{
  "n_head": 3,
  "vocab_size": 2048,
  "tie_embeddings": false,
  "init_std_o": 0.0,
  "init_std_up": 0.057,
  "seq_len": 512,
  "doc_mask": true,
  "steps": 10527
}
Each number is 128 + 24 x the weight over its row's rms, rounded and kept within 0 to 255. Layers, rows and columns count from 0. Numbers have three digits each. The size before them is the row's rms in percent of the matrix's.

# gate: layer 4 MLP gate, 192x96, rms 0.0801, rows 7-92, columns 48-95
# up: layer 4 MLP up, 192x96, rms 0.0761, rows 7-92, columns 48-95
# down: layer 4 MLP down (transposed), 192x96, rms 0.0703, rows 7-91, columns 48-95
gate7 092:133163120100110122100118142185072087152153140092129155093100144092127099150134131119137108122129105138125114149133128127136158126128059119173164
up7 093:132133133161152139183098121108178151113104132156131113127147092171146147103124095134122162130137163121095154135114117110148121135141179129076110
down7 095:152161133114118124094097152210111116154126121123165148114122117109129132145155128119146110137128105124118104134179138142157162120092154137157145
gate8 114:103136143156163100110149135093136171153110141137104141112096147093071099083154106149125155151138121155115116135082160144132153098162115154148101
up8 115:146129113104088138134102125165101075112130145113140104125165110174165163162106131095128099108112142076138154133174112105141108168098129103100142
down8 114:137171091137130141123100101129101088123098127134099110153173097124152173111156105125134142173115150077133113152159158088163134169088106132128127
gate9 132:134190151129123111135116128116110151147180108128128086131110129133094132124132161123108107121161113108132137147167162138121110113097130142096163
up9 120:138149141121129133127115107098147112131180087137111115136137122136085141129164165092099119105172125113097137144128150145134113120087114134137154
down9 131:121068153149128123163131122153119110091101146115149124142138191139125079183109158134108151170152123140087165099118099123160124129163162109143103
gate10 102:119146132152143182089122136149122116126130121088173144102121146126109121099099118167084118134142142129154130144157191117138104149161125101138147
up10 111:096168101157177173107132152151131151158147113089165135125128103117115102086112187166118143125146106124142105140131122133163119164147138136077145
down10 112:132121167117079089126117144132152167114102105149108097132118139190093148134137095123097106126088139117079141109095122115102134127120095113118054
gate11 100:170109117160100126117104159143084117099110111109136112135130167174111119108151122129112091124112121145184124158134170139137126125113146131101153
up11 100:153113121175109141083127135158105130129141131130133096150128146167141131136141119112138123143063123176091109141137105143139148131118153099136172
down11 094:114102152119164119115088153131172151112109163139125138139130164111139144116145126138135163163185139108120161120138116112120082167117116152172138
gate12 091:126152073088125119204110150121114115113144118119133103187141132117129148150114114114126104107151133151131184145129113112117096165106156113145171
up12 094:112139101117128122146134136120097161132142097158143109147147139095110118131141098105129126128150147131138123133122114121118120137142097088173132
down12 097:125163131167156112162100117103135178147143144127182107150109120098143097126129121106137116112114151140096151125146113156110101131092144088130139
gate13 069:146180128152141116121153126090121135112141135133108171115100138150166144153093134131153076143154124098103088162141150129121115173112094150138133
up13 071:124143132141133178140153102119168102096111108142131140143134108102187153095134106098085136137097141168118090118124102144165092116138150094100123
down13 067:113119127151137128145106130154108095159106150161123119136159149157157179113127142164177096128118143156142206112149130178131156164140131125141094
gate14 095:132144121159129146100088152150136101087178117125151160120126112096130120129098122128129116133135138138123129152134123130148094175102112092125143
up14 103:089158132186153124137129103170147104122144092178129146141112122071118129163118150115148149137126134100106145129171090149124107179131098118121087
down14 094:152090137128072115106119182106092153164105147111122137112133144193136122127135111135127133111162116172129102125085170133157134114132101099154122
gate15 109:128103141106127106130136135082102130106141155094108115113130092106139135142114135148131137129121103160103116097089087096157134162129139129184114
up15 104:144106118108125105157139126112131175097110138158107126139082150143117130121158141142148148141140148211113148109104090092137128119120152118191142
down15 107:109113126098113173129118129109135161145135135103139118098127136138110154124148149152093173164126099175094132140059127125136103139149121133171136
gate16 112:133118092095136125175123105129117159147081137110147112153097122093120138112138149196142121105128088090139146141175125119145122136135131119145173
up16 121:134124108115121151177117097114118165155047140109143126159093133085080151136142162153126118107121126107144142091149112128147105166141150100144147
down16 136:154107118137114159141109124115162147142142105152148137130090115163108088100135159146115138133167096082103145109150105125115123146147113134121092
gate17 086:100123141116143150107097171137128182101103130131104162099066114111116119101159147112104116124149151124164137110114110120113128133140112147127133
up17 091:087111113167113101116125103147148112145103096130125154112130120097118126143111133185107159097142137088148113107143072139095124108133144141142103
down17 084:158092110118150147126099123074080091120138139083136133136143121121112152150153157173110120159106132112129121135129136113151129141177136117099137
gate18 095:109098140110133155136126136097112156157130114164113128122126116193096145139095133137150120190129155099133128164088114115108124156128136099158148
up18 093:100118110094145143140117134071140153167094108160103122133123106169069145140100111119120145183135175106125156122095121129103116152135088113142149
down18 104:137157110121094126122126148093112156171134102191123142142121131130096132121130162118104151151110100076098102139115168141106135109105119125151115
gate19 104:131135109119138104129137141128137150150122105128149105099162115161126143117132124091140099119125109112150121149142102125093121115118093123080119
up19 107:138122166135113132151129114144137118117150079131094138145153132104138080128113148192083141130106148108120125112137128164109145162169086118131119
down19 100:133091096128150141115109134126080127121126143134154095124159101101121137117117150075145108120202145153162130113129153081135087092151141139124100
gate20 099:098134144118163137095117152115136132127142127097115146091132102115151083126090127145134133082147155102147150129122122161107140128184184112075122
up20 103:129131106132127115135128128088092126147125156136157125126123143114105158186137123138099110112119137139140113153099130108162125145160136105135140
down20 098:115125171114100111127136171165136117120118112147127107155095129118138090055123121118099107103130151124141111086144105098110131105105104122111090
gate21 137:096145114126120105129118132140084121121111120106103150121073154075097145095150120135125112164127118122168126102127153140136147124153101153199167
up21 124:129099153171143155127138127118139149116164137156140111111183117146187101136130121100105157107128154147084150148094101116111130117128149144104102
down21 119:120090074134141085109147091124086121133165125099146137087164116117142197147178163088130123152153135076114125151111144141156126132103140138191089
gate22 105:107081154142112174150164127081124138095129096106106146170162102078126119089122124119149152130086143107117106087139090138147113096170152124127121
up22 102:130160139101099129081112127093129164106113120170133115151084122120110096082103141128120131166166119145164096094113128163080134137141124127105121
down22 101:141162154097109152122096157086121104121126128140094108117116153067123093104118155156141181160139150076164137116114119155131126099138115133100116
gate23 110:101124134104100127141135128080086097127156122056147133154107110092100130145107167144156141135116119139144136126129096099118097143154113137139102
up23 105:142143125107126152134107120088141158144136132112131144142126096113142164159137112133136100103098118153201147092086079135176126151164158108124119
down23 103:156112108132136099120105139141123158156075149154149141115141139152122073091144123136110129123087139109174126105167172160143152108110145095110211
gate24 102:086105108164137100126130125124155117143132119148100086139103111132117091103110171126146143138146134151101114089081128115117151116127119141129108
up24 100:133103123091133107109127130126144064149167115086102118143130145116114119139097143148161113106138153149088119133111131156107110141130117112135112
down24 096:167119124101128126144140134149123090141128092119129117113135142130113149127092133118119058107179133112171134133158142118120122142115132103125096
gate25 104:126158121120115136125116093115116136093136118152140151106079140170105152119151101091109115112140138141103098146123107112120148104142108095125114
up25 104:154081081104147100127146150171124090160104163101132136135117124117128110118131177159172156161125129118128163115102182150133130143117132176161121
down25 105:133158078142162170124092123091120157135138170160141089141105129152125151108123119097097132137126140129124111089115150097124164140125145121128093
gate26 114:116079080129090120158148148136125108089134123154122129111150103072108114145117145146143169134146131153126145121110141114140109146142151122148087
up26 106:135181159123166124113100118136101162144116129102114151121090127195127141133132091111136086128098153135114122137165135135104128139116097127099158
down26 109:138133106130137082109118148139082137121079126110103183124156133151162148149109145145150106113091152142137175147156163135115106140137081108126144
gate27 079:132176154101122116113137118151086107085124083132100134145170129083103149155110125145128122148111116111157133085142148140119095146163143115111138
up27 083:146103088167126139151120135109167136160142160125144127114086121176137106098138141110115124097149146161097143163120093101148154101106107127126113
down27 086:128141149112109139181102130154082095114107108134116172143168161132131140129125147149145086164125144126141114124099136123078096121166121104139065
gate28 097:125107143135131120089174088138156156128108136149098179113135121116125133097100115086101152125146107109162114124120186159141155105164114098148125
up28 084:120079133120130095114138144174134150144134117111117134090135111074131134108127129136112195131123136120139138128132171143157169108154105188139073
down28 097:137110142099133089095145099128143101106133152123102126085111163133156113103059144117088149125095143126147135127099129135141153126113145133167099
gate29 090:137116152140135138149127115085117145123136124136067111137151116158138135135121153100149098122155132144122173134105137137135110137128115125146153
up29 100:102079170157111089137095153114126131144128170141129132113143124152118086109148147148125100118106153105163136120154174131144117164109102109180132
down29 096:080083118143065131150130112104154158183131172156095138105122140138117104167154131135116144112081122113148160113112152120136136159158137109130116
gate30 064:120131116137106179123145127147119140128123178163155175132113143076134093165129143092153124080110123154136132103103161114076137126152135118144121
up30 061:128174152138107183124152127133137125131139123143172155146123171092126071143141097087160124081109138134158080122123124136060135104128126093125106
down30 059:111114151134090125126126105121153158176126117167164102093128146129157114155156098140166089129141088108143138143129094126100144138127147152118123
gate31 083:111074174097153107097114114099105073100123090131094129098156119161150134156133154128099140098127122131121085098143136115100108082138097137126109
up31 091:160130133160133143123121125188159161128163165133151112153138119162152125109113175156104120153123146127093160121120111116161132152102151155095152
down31 083:135132128164141111132083094125155125114140144121175125134133124136114120095105161107124156120108112133102121133153136070130140160157125122129116
gate32 106:084096112148147121102111121175107113121132079136124144135125142082141072140136129148118130155125083098120104109142189118102150114144091147149125
up32 103:115102114096127070080129134161144101137108126054131113125106152127157119110151099137129154121144132097100122113149145123127134128128085171189114
down32 104:126106105134142089153107160153149083127099112090151117107180109095148139115137139170153123085077104126159114126100137174143112118147130126146122
gate33 123:156096077121113127107165127153093113149119125135146108129188144148148132126136174130161153107089097095124155086114119108095127126136088153156133
up33 118:135161181156143117118091135143127147102107134104114132138076121108109109095123109124135103150198157114124089154144143140113129108140157133106117
down33 123:145130137130114140141138125115090125145111090112115160143153139145119146105135144100136150157130135132120107112133125056125121137108111155126129
gate34 097:078105124132099146146150126090112173129105113161142133104142130127129135169116141142087125082142161092127103109148093105137076129178094126126120
up34 097:080131145135125141144146141105115135094134109171156164100124140105128148153105105131056129100120167115158072133113113108157111127139098094128145
down34 093:143122113108134112142134090105113160117126121128138124116119089130122147155118155135102101148081182115102121125134115167136097124147121112140135
gate35 118:081115155143141108145093087127146137122123081102141143123123129115101090078115118145133164113138117123124134107172101090109140116165151173107086
up35 120:093121147184140129114120106078159147162112125145154131116112150121143122122125111093129131117117156094116165139152134081130116081159134118086123
down35 117:116138097085095140137086165109159119133112136111105085103165135119117137114101115093106086117142093113143106113071123124153127154088130129126169
gate36 111:126128145096152164155109143083150138068134133104162159181104143165120129075089102116129129124142123139156126139125107105101107146116140106117189
up36 114:103122132142122094117122067130102136112146157153115130114101155108138162111129144077129110151152158110110107116161135153095123092102178131147124
down36 109:096118097141161147145123128161109141102135132139104122078119138129136097125098133107146126124157115110115094140083138112135141133162133156139159
gate37 087:149128119122147148131136155050114115129120135130124087145111136176126169105135147126120086179122142124125143124100111141171114133102165122137172
up37 088:125135138137157125132123139097122152157147106125123135151159089188077132132137145100152122136099145114124168136091099149184130112095148085159153
down37 086:120150134117130101101134114135111154105117156142144134150128105127127089117174126119112176157173085090111119162078127125064169104103168133103113
gate38 083:084092120111110134140158106162106093122143106083134138097121149105103119180154103135149125177134098140126130144096129143169112114143099149188104
up38 080:101127169153098083174149145163094106133108081117138135129135155140136115098110108139159142121126115131115128106152124095137137120133147105170118
down38 082:143100111103140151160186164128130091084163102118184123115101130128122137110126132103127108128129115144134139126140169113119140157143122154133074
gate39 088:186146120137123102105139139157111110125139138109152095124140154158125176092115140159122093096105116137164122132142190145092128114102092170100177
up39 089:099113160112130120132109096152153097141118116136112139140096134138126081118151132115146153119122101117084128132147106114190150128091145106151095
down39 086:135157146183153159124101169187122148086144095138174137123122116119166141137153089160138146165120145124135096077116103077079117141150151140116127
gate40 116:107099104137111084087140128162070122136105132122140128116135140147122131097151133130146138127111120068138151156158127107138161103133086181148097
up40 117:145190135167126146157132115112147120139126123106105153149142153101141069185133165118145121163136148193074067112120118131140076154151138129136093
down40 114:114157112133140155147108096136124106171108139139138123115155081135075127134155169071184112157153115087100070137149086127144124108155105141159134
gate41 132:103144092103156159147095121140104162129146086124115166135156144145097111120119111156097183141131139139103102093193123135108137087173123150119081
up41 130:141123150160093113123158119121128133124089158146114105116120118089179155163142144110107091145128122136168169145065182121139105148099148106126180
down41 119:136124113125162137110129114126123149087129133157110145075160113146124134114172111125112175150123165115127129115099147153147112158126085116124158
gate42 105:142110132130109078125114119160104095110116102086116099130105093141150104126156116161177144140128084126110130084125151081152103127111101182142146
up42 107:125159110138141152105108117131170142125107112149145122144140131155074107108134132147126167122143128098147139150145126104096169141090102128094153
down42 098:140161147119107147150143095118103180143173144124116130103096123164145116120154098096091136089124116128137152135101080141131100140134129105162112
gate43 119:132087111129112080151148160119135130136128177131095148156127125153175142126126136139148094145072134115111159112110135096165145133119162122162149
up43 123:164102106124137096123148141140117119125157156157126098160146119146146119131150116152117133130089154140106146101105124143131139139137153135108148
down43 116:124143104125144117157159197128168140147098119142108111132131156148144128113113152074103106132106176131143091143116150093102147142164129131131139
gate44 109:110125126140127115139098144101139096110140129094135138108149102086129087116104113120132126140114170169107131101104133133138125095114152117125082
up44 104:136122154131128102105153111168150112117089145154133124114101137151146152173155111124135153100140115141145135129178116120085122189150125131157140
down44 112:148159124105129133144131125128085159123114123142131171104153109156167111107158107121129133133137140146112105135144149124112123133134148105138118
gate45 106:095096124114147163118128104122120129159142162094108132135099095108126102139120125147110139171127145150120099125096110124128159135128128158117078
up45 108:088087121118147154124135099126113146150129154079121147132117099100126100112121113150121151173109155148130105124087119136130160139123116146124093
down45 113:123118151108187123130189128104114180157140149161145133162128123152139106125084118115106072110117118135146138113134124152155108105085136138153105
gate46 133:151140120093132108111132116113091145115143129154135131121105098148108154090120097096127087142168089095153106116136140163114119111097097121144182
up46 105:175134128108111093078113119115126138124153139139139146123123116153090133109113117089127104157158090098149084095138134175132111113107121122137176
down46 117:079113129118101123147147155138144099129136130132140126093109148145124095145136143148115088107076155137105143121150128128139089146180159138110118
gate47 124:159178094164105125134139132117134141091109120172119130137124144131114122170124127124081134170146149121122120146131145126108109138124133115105157
up47 116:155140092124104102138157121161123152157071091162102192134159157145128115117118130131115139133159141071128156142105142148114125132127097141145150
down47 108:188147105139111158080114096115173150134094123148119130122140108153118087186113131169132153109115134147115098106111115107126107142105144133147108
gate48 085:124144123131128092126166164074134143140130146158151182154108085144135162145102141150136130117111095109162198109117135099101118116110141133177148
up48 084:114139157136095094139149180104120136162124136110162159099101118157118128108088138159131077133128116113150163141129167117130093102145126118143124
down48 088:163098182141112108106121149150111108150130147139147129103122133132102117116139103152129105122148118111159136081175086099146120094103141121107109
gate49 089:114124119128163174169126132075171134100098104109121156116164126133144108127106134141122152117092160144160145146129133141117144158138128140090140
up49 103:119123130133117098174102137124131125138122137119092104107158107162123114178097160079114109125165166129091134131096121161091131172107084138120123
down49 096:104141162097143119144145140145124127139108092090110109095164071158122120120122129124111105124158156125118119100122121171138135100128131117113107
gate50 086:100120140157098124168106137103134131168132140156145094099152144125188115158119105156130111106103120108107149146181145091089117133152163123115161
up50 086:097154118173098143150129129118159127144124137159128101115168164123145134143113117142127125143109111113095144153179133109081137139128152145106133
down50 085:176138112167122152120169120123120167150124158142134121108109150143166140117168147157134105125105157077141117109089140131141129136174105098095106
gate51 095:147165131113120151115125126151153096161144147172144091134147112123123141069127101158088120103140142124125140116134138122142134152130094151079135
up51 089:121164132145154123144101123154153156143127109165170142152106104158089114091109097126112171127107169139119144118122079104118155159091095107109120
down51 086:133119152082128133131179093086150112131134096178115137102164130130113116087168090114130147118171121116085125099100097136090133105117125153117160
gate52 092:157130101106080138169147155098129133132151131116151107135103142153041137172112147183102150102167116142111134159116140157132096187125111158117135
up52 099:116159127129168128075130106176117153119112114163112146125145139109177113079141115098141122152090118127161083112161128109124176073139115130140124
down52 088:129177119181127162158133102088159122120130148128172129107104138128135122153119123188087155100094095145171126172121158120149116130110143152129121
gate53 073:106133105097137138104177138136132113125140099129106165146148104120145118147143190131111178143116129101126099084133115114136105137146139138120117
up53 083:147115145160116121102093150133102107095143182140103104126117166118164148140137153120109092134128122130126102175143151110119124146109114118119099
down53 077:141128166161121090132082158142111117096125142135122137140181103118145122140120135083146117114186091090062097130127139108119104133099131127100098
gate54 097:135121134118163116141100104165150115099108139134101157109118119161175128171099104151131181156137131144115094091132112088151142116159131147090116
up54 097:134111111103147126123109131124164097130124175143151154137119116205173145135097141175144161099143110143113098119125111119136128104128195172127131
down54 100:137126156117114106128127202149155111166136127168142087128088137124143141132149161135143109124117156073095106097103136115130126114100154103146132
gate55 112:174160112148144130104117156105155133106143167147104127147153121150182094103148118107083119140127101135168143156112130129156136128082133113112135
up55 108:130123136144167128090110114104110115107129114147109112147111172111142114133130101055105171139120087143128160103123127101143143081118121106127115
down55 113:097141139134091101107145133136098161161128139127126128120131149175131100143085157151108128149146158159097114112131115112125121137116150127141102
gate56 088:081121140149118147144122109140080119122104116116170152095100148148129138117121122140092150118119166147081146124120141115077106153118139096098113
up56 097:084132100138106123110109126177120096128147113162162113112134122141124150128119129137077154093099130154112119083133134148075100127118097102092112
down56 102:169124135117105162132141172102163092161147101124125114121123145093138089117133124165140089121112122155151157126147110100136163131179122175147127
gate57 088:138147118112131119114128114154098137113122142133131104105131096160159129118116182087143101134130101159122110138132141156130147142113103135142136
up57 082:119123142128116149126127129107165100146106118111146127158125139088111125144137093152169153098168129075148142101132112093109093122151135128156079
down57 086:120128122133159102129131136130123122124135108132121182135157083176117100151139175107142136136110137141114076136127100167101160146128111159144169
gate58 094:117118158089118096171113147131134127068131138120159119108135124144126095157142119144101128085180132115147105133080118090101137106153143149151126
up58 102:146140127174158156109123084166143117174094111155114116111142123137144102102110130108138125124123146100112109128159117141154126152128068124100119
down58 110:155165135151175116125111156166148114125139124102100121163137121143158117116135131124125091111137126104141124166181131111121162144130147120130149
gate59 095:124122147109106060129147106147118120139070097118105152105113116112093134114120098119138081132148154134146115163105163134110110135136076116189124
up59 090:121125131112115096135119122148114119152108117097116139102156127127085104139096123146167071120128150109147089151116155126111103150138107102197127
down59 095:126082100124124149111108135100106127184103113113116120163133089160115125139168120136117117162114159094157122121141107135102100152155094108132107
gate60 104:121125128125127100117122120160137138090124104144108146139153116102168098175138105104132164115097130125135130100145096120133137095121114108086112
up60 108:128159131092123120127114146172118137104117122103131147114159093125146087163117121123142130118138197134147116136092139177166141124112110108141135
down60 104:131096126154139151148164136166133111171116125146152117131127141155140071146152119175151123160109134160131194135140109120147066149121150168126127
gate61 082:169112123121130130123155122140143171105147144143104092133128130139113146122145110104160114095132107114136154164139125091137127114122138117058146
up61 080:099123127109134139142128135118129106159120143133130177138152137137151130115132103137087153164109158127120111099121129168114145107142138119180112
down61 079:132076120157148128116080105121145117143136132117159091080139172148108128119139150155092113158168121110148149116138121142113144102127100127174107
gate62 097:151099096130135128155143112165118144128138137145119142137098175136120147125153108181088119095130142103133150179131160116153171134162106124076135
up62 099:114135147102136097128089146125100085137116131148156108082113088100116128125108149112165149167127141187082108116132119146104083135106129125170124
down62 101:124116123116124114124084104142125131088101146143109092132142120150151128152154131110127137159139160167079145122124156142139126126116150163112114
gate63 072:109127133093092116103099140096092104093112095125115116083101135134096170151135118144149107130144160074133129093145133095123132108157091084168119
up63 072:148160111127140162146141116122154135175142164141127113166147119153180117112133136149145099122119090135104127161086104169123141143125138123089154
down63 071:130157152116125099166136104160143116120131173151115134103144121124157101085130153092140164128125130143078120160117122121088129094130132172168128
gate64 109:151143120103145144115149121092122121108156150117136124127122089130143120114112167123149120130150154157113173107099156131142096113171144115116123
up64 103:164138112125156126086142128088134108132170167136153120145146071105156133108118130132163131119108118147132168094099126155135119139172145135112119
down64 108:148125114153132125122126118113154143123098098148106156107159146121145101097147139145069100124123135140164115126111096126146098126142176133118138
gate65 150:139054101136122118127155143154128101153124158149098105137140098130147140148136161106134131114129127127097127117084144119135120134124166132121106
up65 137:122080109136133120133146153132129098150141169140098117137159115146152134133112143124126132105114129127086127134102129129150142143107156125129112
down65 132:107147143129135118144147182078166113123120122106139108148106131156108117101120104089141069156148108113149146154123124149094119134108135107149176
gate66 124:073112132126140126141116117175127101139125124119137120116097122128120110080130126161121162087124153123120081114137170132104160111136123168175061
up66 117:183198107126107109084132131097143145133161108133125140118142108116150143180101119113126118151150111107132137140142122143155127158165135113098159
down66 117:134139150141147116100182097101127143083154133149153128166152084115103175176132120140143144137165134157177130102123120130149135132125106146126127
gate67 087:145136101129128148139111121112132106119135137104079121141101097143095134166138097117179132199156134116103119139120134113145121130158179136169121
up67 086:097120162097115139134149120129100112099129132140131124110094157109130145077117165132110104126114135166132127121139128154148107133112085092116141
down67 091:091135126098152119132100080120097152149108128157139134137105121122139130100109143130113133122107173120128112126148161180124162144118110117133166
gate68 096:154160111140110111125092149176119100121129176113120127088161104134155119118136110104156103154125094139154123137080159103174179108084105099158144
up68 098:110114142117142157127160120069134165129134103142139134158086163121093146127125154143109135116128163095103140113189103147054078142151129168096111
down68 101:162095148169122108139152158148098113093153149111071144128109112145151115109129133095127129137114107122118089171150112131155140141146077084119134
gate69 083:105067131139108125134122158105091154122142134103131137149106179122118083110139138131145081148125099139115159118148147142083124136106125140136145
up69 080:115135099160112110143101145171125165137097086086135146138115149141117139138146145152119142113133106116123066110144101123120112147165121110172111
down69 075:154129082098125119145123112128143127088152124124156133143133130123131115098137145146129137148111122104048093097170118096136087133121105184150114
gate70 123:144173137137140138151119120122135112124150180123104089150133111132125098098133107073149096136161122168111135121127107078150134179147077110119141
up70 128:124166117166130157149101123103151125113126151121129116171127117125132071094140095062135094136140131172127124130150096110132110164128123082130146
down70 128:159119117130106109087149103101128164120127111107130103136123125140140066137121116116110082108142123179153136105096156164143111148081163109130110
gate71 088:144156112154151097100165155170124111125145146141139117154168131137120125152158116110129136106137092124107116167132128096145132126057130103122164
up71 089:155149137144135107091150147200116120162162139114155108146172124127125117141140120124112151109138081111101092182151145106127123115083132117129151
down71 093:129136145109112126091072089108147149133142122160128161133170123108095128126098132129108104140088137130119131095146114154140161102151149111125112
gate72 111:121139111146107099127146163122130119155087104108134094082134152141130100151158190156136112058085126074088142142144164110111136166124106146133093
up72 114:148149140110162147147119098126134118120140170114120134149093114112095154144126095085130110166187132175172117114085081135132107089125106106146161
down72 108:135157126147117126110116157091144126106103099139124089114122116163134127146149130154106163113109130069117150142133187115115138169151120103113150
gate73 093:094122161144159102109117133112135171181097169119133130064129133118108162115116088129123161114099138119189100129142109124152154089128115141117075
up73 097:148100170178158150100111111160159152141103131128097121135126128103127087132176096125126147118091132124130070108112135136079131090134080098152108
down73 092:113127127089110087136155172142127100098131111112110129092136133134113115116082147105101120143174129133124146116141110129159122131107110098151121
gate74 089:113144136162118104137150134134088130119183115101139186138131138090137090123134104144132141140154138069095086146172097127104140145157130132111090
up74 091:119149130143091111146184131088106150126202134059112158153150104089117115128131151135123117140134100095107100123161093112168137103172142134147114
down74 088:126164131095146151144151154125113157147195129142145146146112123097144130126187080145144114136142132112127125085129125105146126163099130165145073
gate75 120:141103091161138131124117120127147123098132110128074128163130112130191153142143146141102183101129125122118126079135085109098115118150166164100114
up75 128:168114080156102144098140129098142128101135139137079129125134144131151134156167119132051128116124110128136134085156133121125115140125155133085145
down75 122:121136134145108128096128175114091170134118163119135171116174149130126143106164124086093118132143129158153124157144149103116105182106122138136179
gate76 102:162149171173149139128118111134136105097141155146126113185147106140179120113120124135138110108147146114105114108093091091162133119109117082155122
up76 098:124142124158135138136126118144124117129174132123143115112133103131111156124149146086173093141089143142111150111125183136147131089112121146095118
down76 098:116152111119177110126186165126153134144138125113131141092102078130116153135124094133130116102132132125163098110136186113134107116121167156128077
gate77 070:084135132123114167168132104144138125155133105133142141130165150105154094107126140149123196071133120127117100099166144115126149124125119125158110
up77 075:139101138115121094065132147112142158105152113122091135140113090117106159138132176112129076164096132124095156141093109121126104133134185108106119
down77 069:142133151133101147130107085098147109167209122114135140130157085146125141131126092150107147135150165088134104137155122160178147114112129144147102
gate78 114:135139171145110148122100090170116132177112170101150145109130150160097105113174127132176089110131095125149138163151146140131117138145111151134109
up78 114:122124078123124113104145168103122097116133104103103119134122151092153098150119167126130159130166154090072116120134149119102126160125155151119126
down78 111:131161152139136114121111054142098145144139149117147146131145142152141109105135143158094097120088133147069111144145095121113114125138069128093128
gate79 107:144108126084118130107120139175087116113154151111101126127121129105134090118117123134137136131088109085146167132154137103115099160127128184147148
up79 109:149113125126121126109127165165066140108179138121131145121127141141175110128114125127151119113080094101159123126137166133126108149108129151107158
down79 107:110103121147150061130108149110154125104121086122154145095143161085120131163110133124173074149113149164137094130121135114127134079107165090102138
gate80 084:149077118131125108150143088127098116146126145149136098142147143084175118117127109117119161108074136143114096110128102086146100112130096126122128
up80 094:144115145151131034131170102154088160138129080127076103141109123115136114104138143114111125146083117142164107103145151139108119102118080136133152
down80 088:135125128132136082121148112173131085167121133114110140093140124106119124084139145103145120138154087101104121126110108136137110115134102131125131
gate81 112:120130162126141158084100134157125121095078160106125151103113105119165143128136091120116129104139177080137103131108128112153151143145145124141083
up81 107:135125159134121175103112114116137145100091158132128135116125090129153113131132113125130130113128201075147117101127102101176145140142133120144091
down81 112:152172138131109183101093121102154120107111154084144112151155127121113155131093093093114118130155141138075114105107088086149116115139166134151096
gate82 124:097142096122095122142156143122098108130179142137119131155153114114119153138141185167124111115122090143123132156131149113148124104139171083145137
up82 121:118127100143085137151147131107115094134190140152143154129145139115103132151148159163093137112138098123142158160136129077158129112126139092159146
down82 119:107163109150102155121169148110113150103150099176116151141122139145141177143150162147139113137144100130163131149153148086153165126155152104109123
gate83 087:147172119176132072103112134150090122133081138110123119151106115126068104131117142123131112125155110140114147106101133106099124130158127104172121
up83 095:099085109116118111138121126137108105165120110109130167072155151118140119119135119128138122111119117096179144137130143119131131154111077143179146
down83 091:126102109139096133126164129098106150132116096102131119168066131135103132139146116145121140107124087111108103143160157111180127149110090134157152
gate84 114:103114172143172143087131114079129103091094083152133146135124107152093121092149148147127151144119145104135101143150105106125150112132128139119153
up84 123:098131149134156154115137098109143162120116092144156167130128093108105101126137106098143147158141173158137092115134085137138142133135111098121124
down84 115:102158154135113105085159102049128122118123100120170149126128110120124185150139152127154101136130149128105149162137176153114162113124101083132138
gate85 081:127088124108158157140100098133120122106143158145112145128118165108178141117122113125125119105137127157125106141123107111135153120155139116137122
up85 083:123143115132093064093139136149092135111112126100161097113115107106131155119138098098150142139112147113169137081117142112131126105128070172083111
down85 084:129115140116117133088128120150083081088147108110145130114143087109156122138113145102144120139159122088152091143130162069098122122141100157108134
gate86 090:096126117148165142137125116133136154128127137138132118122142100111171153087131135103148155142084095176132137113132090107112131122098143145114122
up86 087:119139121118142149099161128124140152139125130121121130134116105114180127087163192122155132161095077143130134140150122139117125113089126147119102
down86 081:127129120119134149109117128180075163148135124139104122121134125141066133133069130129131132119151158075137115119156107158142162148115089111131114
gate87 098:155122128117097139146104136135126117104137128178152140130103123134145190087118099137152143131145118131143089135121149121071107090122140137074151
up87 088:115112111118133129169108109130102123106117156104134142105101128103151111154133128105154153098127144123120114097135108101092132122156123151152091
down87 090:169102172133101093097143161109150151132137094142099108156065105123138134101138106191165179134153145115121117121090107141111133107109140096127111
gate88 107:113121119119128176084114147127141107110111129133102131151149096168138144157142125141107136126093167101092116134182114106131130145119140124131149
up88 118:164126123133140131088130130101104068128100138105123128140103106101133147136168130145125114100094167118135164080107142135129129120122157162135129
down88 108:130075150135133176069134146115136108109107145110111157122117117123143128155158096124108110147144161137132144145142108132106084125128126201147124
gate89 100:119104107085154120138113160144110145077161130078134123122142141136129114137148087157168081097159087116136117125106134091140110112110184085125130
up89 095:139129133107152129160131125119133143152133104153136132123113102159111090144173148147153080140131130124113141170098138121125142098138205134101121
down89 092:154165148132132113118152117151098131169130160099121095116116087113109170140113155105131176144128142118153104118148124190177095132118140144136077
gate90 093:120174135114094074130156162141082130154142173118157129137144152127101130092118135120137099138121121086125160121161183147121122132124129122150136
up90 089:131137132120107127125103162085109149124156141136186146159118148109072125118116126144093118125151134099156160102120137125100095145092182145072155
down90 085:095183170131138090089123155144130149146110128150081153127115133133132120160131115166124067124121130146151109133172131107098158117077128150110133
gate91 068:135148113067108135160147135152087125153134094091091138122137143130131164114137111118170109147126121129102125107123164113136140139153138141202170
up91 072:110120130170124109108118121116109139126129164157147102120136107110140110120132139122076147094133134174169100139116106155102115125111091147066079
down91 083:090111134171144105131120096087105107112126156086086159137126083152153145115148118117143135100105128142132101116100139176106114148128099118112074
gate92 116:132097094124139121159146116115128100142135131139116133169114128101136153146142141092135193103119132148090128076107136108113128141185178167143114
up92 107:096141132130128125138093140154155143111091134118157149085108112130124125105106101169136110174132111155146127163151133128148137126087120108126154